Weights of a small transformer language model: MLP 384 SwiGLU, rotary positions.
Each number is 500 + 25 x the weight over the matrix's rms, rounded and kept within 0 to 999. Layers, rows and columns count from 0. Numbers have three digits each.

# layer 20 MLP down (transposed), 384x192, rms 0.151, rows 153-157, columns 0-191
512503502493526519543499531492438521524540519498521514536544450449487496538518498504490527486491476520502467497467512534506533468464500531533527495462500457522536482518494494490456496446512505487536510485502536493540496543481510494477473518507533457505526472520529513513509509515543476504475461499478496517502539521479496459538490538499473512516525461518453465518523495496491521538541489450507528492522510505516482473484530514521536520540554518484538455484493553483453487547537483497509522521508529511516501469470479481504482499486494551498480493474512522513503476518505473507
544477499504502533541503541500503517542483482517510489520528550531502521450531516459472510486497507530528521498543500485495522511536450551529478539537470510476444487529514487473549506494508484474438506499527521521489532519503476454471487497484505493470549539483470517482520542539516462507509530515515516556475499501526479499492516512485472510479453533530476514498540513508515510489522487454508464489494531502488507484529496541501460494504509483499503492512493512468518468474521559511459537468515512514471526548463444470482502499494482538495517523468512515520553541473494524476
503485538503477519522501540483487468553477486501515540497504461466482501557511481514496506498478505500530488496513503482461485504548449519525509531542520504500511484484527546516474514510517509501453450513457525518512502460524476509471460473451508453499518498457461516476508542489522551465544501485497504545492497487475522499488479517542533531547509502450459533497497492498529499456523538510478491456498534471480510498508480501500507463479547507479487449509481468504512493497511524460464494485529516515527470459500507510495503483481497458552494511538506534509555493520520500537
504512487524519458510475493517486527462501486452500504503541518494512477532510521511520468515509514491545531496521477518456509501473494468476478479530530514533474506503494542516518525532472543606480452495543517500517455495505537504455500484480496501506484515481547493505509522504463488509517486465532535544524498512521483506541459489504487451544443496501556509500516501497508509504466508513517488502499494492484477519512513497480480499490506478473492504506540514492494462499524474504516484470507486544527481501495503471479511510499488465493470526478449478508533501530496522479
488471477502486441499479502455433455525482494456486499508490528518483485456516523517517509486464526496530496524510474531535526449502509548541407504461483485532522485486515533537473504487527513524529487527476476458488510479488472558517488525540489474525462501488524461512507498554504518498490510524492511511493470512515495538454495492487492501465489441515491442503530472535507476513481499484468503514492491522529508501506501458521503490523525529471544505483494543504519514511512515551538471502492526465446510507483478487506482502486513514509500455465498462463526476465462468486
# layer 20 MLP gate, 384x192, rms 0.139, rows 154-158, columns 0-191
434527512461527509487546512470473509520494502542526549458496499464458469491477507519515482541521505458521473484492478508479498514468499463510502490548511510493525494487477521517474534490462461521472488531501446484442509515523588473514505499530496522506493485531527479474493499542483518496485466530463454486551468477532506502497511485453491496472502520491505473504524455484501502491504451488505503499544512519528468513486477492521497485506464466476541520476508462502485478546509448505543534518538506440485476489513491512507510506495494475518507573485539496545552499548482505504
485474460516480499481495513524536469476476513527460499500459513464530487506493534485558489481518474470486476501489512504521500526508525462498499501500512493507491499479488517473463504550506478482547464434497494527509498451488489508505497520493530499499486533462489478484515490482490506489543517518499493527478491442496477492472467483552485483506475495479508528541495483497478498519460514488503535499500517484510574489441478505489525471483511481489483496507517505497493480509535551487502498570532502476455499535548517461484502489514464469516464464508491500570485493522459506478
492505513544479503495442464538457505506529474527529477472505547509511477532485458498496492479482522535504548529526520479495506498458512525516529528487480500493513481535492524439505455480471522482505486505488475492522509488507511514497489453487538523513529469526465493550503502491486479482499556499494505516540515512470452462507487524487503466544518552445539531509490536518506504475483514528482490472519488477475473465515451465459511500478454525474473521498544498476498489515466490523500499505486497505463505491496497494511540516499495485496548478506484480494472478495512501503
507510500500503525518527487466457494467453511509506503529485530489486502457465541510495537496512463504485537467525509516497481463508535496509498499462481505549485492505499499547503526557520499511487492513488471466455481504485430549510472485533468504495478523476480536515563505495439550475480541530518490520536478508484523471504536480468524461499490530473499546509477503497550516519501532496513520477495570540441492472491532507532489519510472489487476523477484452513513528486518488502527477494478487510473499487482469534482535500474495509499541528520550498478494496495487458516
520491478472501511470533471498476511508547510461496486509490494463500510467508512507485505486463477489504495523484494515513457539474502470472505519475503488451530503514494551498502518503500501478529488484482531521489539526535497497527468515484489522492501532516472527468546491513496493478533497542522461513485512445513474514510500533490490489526480478476439490519485484484485567458504493550482503493540510452486469508505519502501450545528545518503500468548510473488530524499511506465556530510501490474514511513468507489518506498531479520450509506532436450494503446500497507475
# layer 20 MLP up, 384x192, rms 0.146, rows 154-158, columns 0-191
488491508524518470533451530517543519506471511484420500517529514553510521517480543447505526485502484533525514484480519490518504510537461480465488480495488476503472513491515462527541483471547521471460455506458552502512519551521480444546470510460499491503491515525451528483498535464499460483446527495507460518497481484524503495511489497517493509503476545518531471524515535539522486543526539490444459493488492439476531525525499538476469512520547501506473504510468503535474513524528451460495482465495497490482509460497527516546480486495502497461489515516484545514528450506524518525
508516515490500501482508497525501497503460496477460476486495504484473487486470509516448480512509498519493516530517476479493498471529579501522458495531514517530443520490488508508513538503487502497545521527504435499516522497464467488526506469485488518495443476528506408499500502479502512453430488537489477459536491515506480454511525488472483517524492555533529517506491522532493487520485489474499510481525479467502504500469527481481516484488469409525473510508509536525508526531515515512531462499470503531517523485531458525529439468504487537503543495510501491510513496500489516490
483534527494425489452482516532517484490531533498473499535454448500525535420484503509482484556490516470525473514500511480445488462523486526471505516476526520531496478460532480523527507506518492514496532531461518498491505533490463513518499504498535479535501492477489547477465488524516511448503530502505498490495469532479506481524551514519526483503504449501542501502476505504485479534536471535528537525525493481497516504540522500515483532479504490442462501498485520512499516502522477517514457536530470548445487520504496492492530504509513509492508461522503512505540480542490514547
499498474547492474477495505528490522465536457471458476474495519497469525485521530479499485487565532501481538520516499479507501448507464495493505486515509459520520502489557529458480505486490493474493518481499498538465478501509494503492474466560514532496479491522510493465556557520491545509493491529486513507490492489515485491484498481467469524490497517552530486473490535520533527453516515517488505476488525524491504498514489564495531502554547559483525510515485527490504512462556527519494520459479516506503520526505506497466526516526510498513538497466489547465498505504520496476
467495484514492534515474493485494494514531459513495505464491488496521472478472526489506492514514531438523498499533499466493535478501534520510509570507490516514478491496506510502539509490490520490476483496500512465520478517495501493484508519474521514522551503473502514538503501511536511536513471503526542506479538469489501482549523502515464446510514518520512533501477490503474509547477518486532522492480507481507475501504500496449472507481524483484515537545539534441487496510565500491469529494511502532486503505478518460482515451512479538496496472524489476458496535512500471455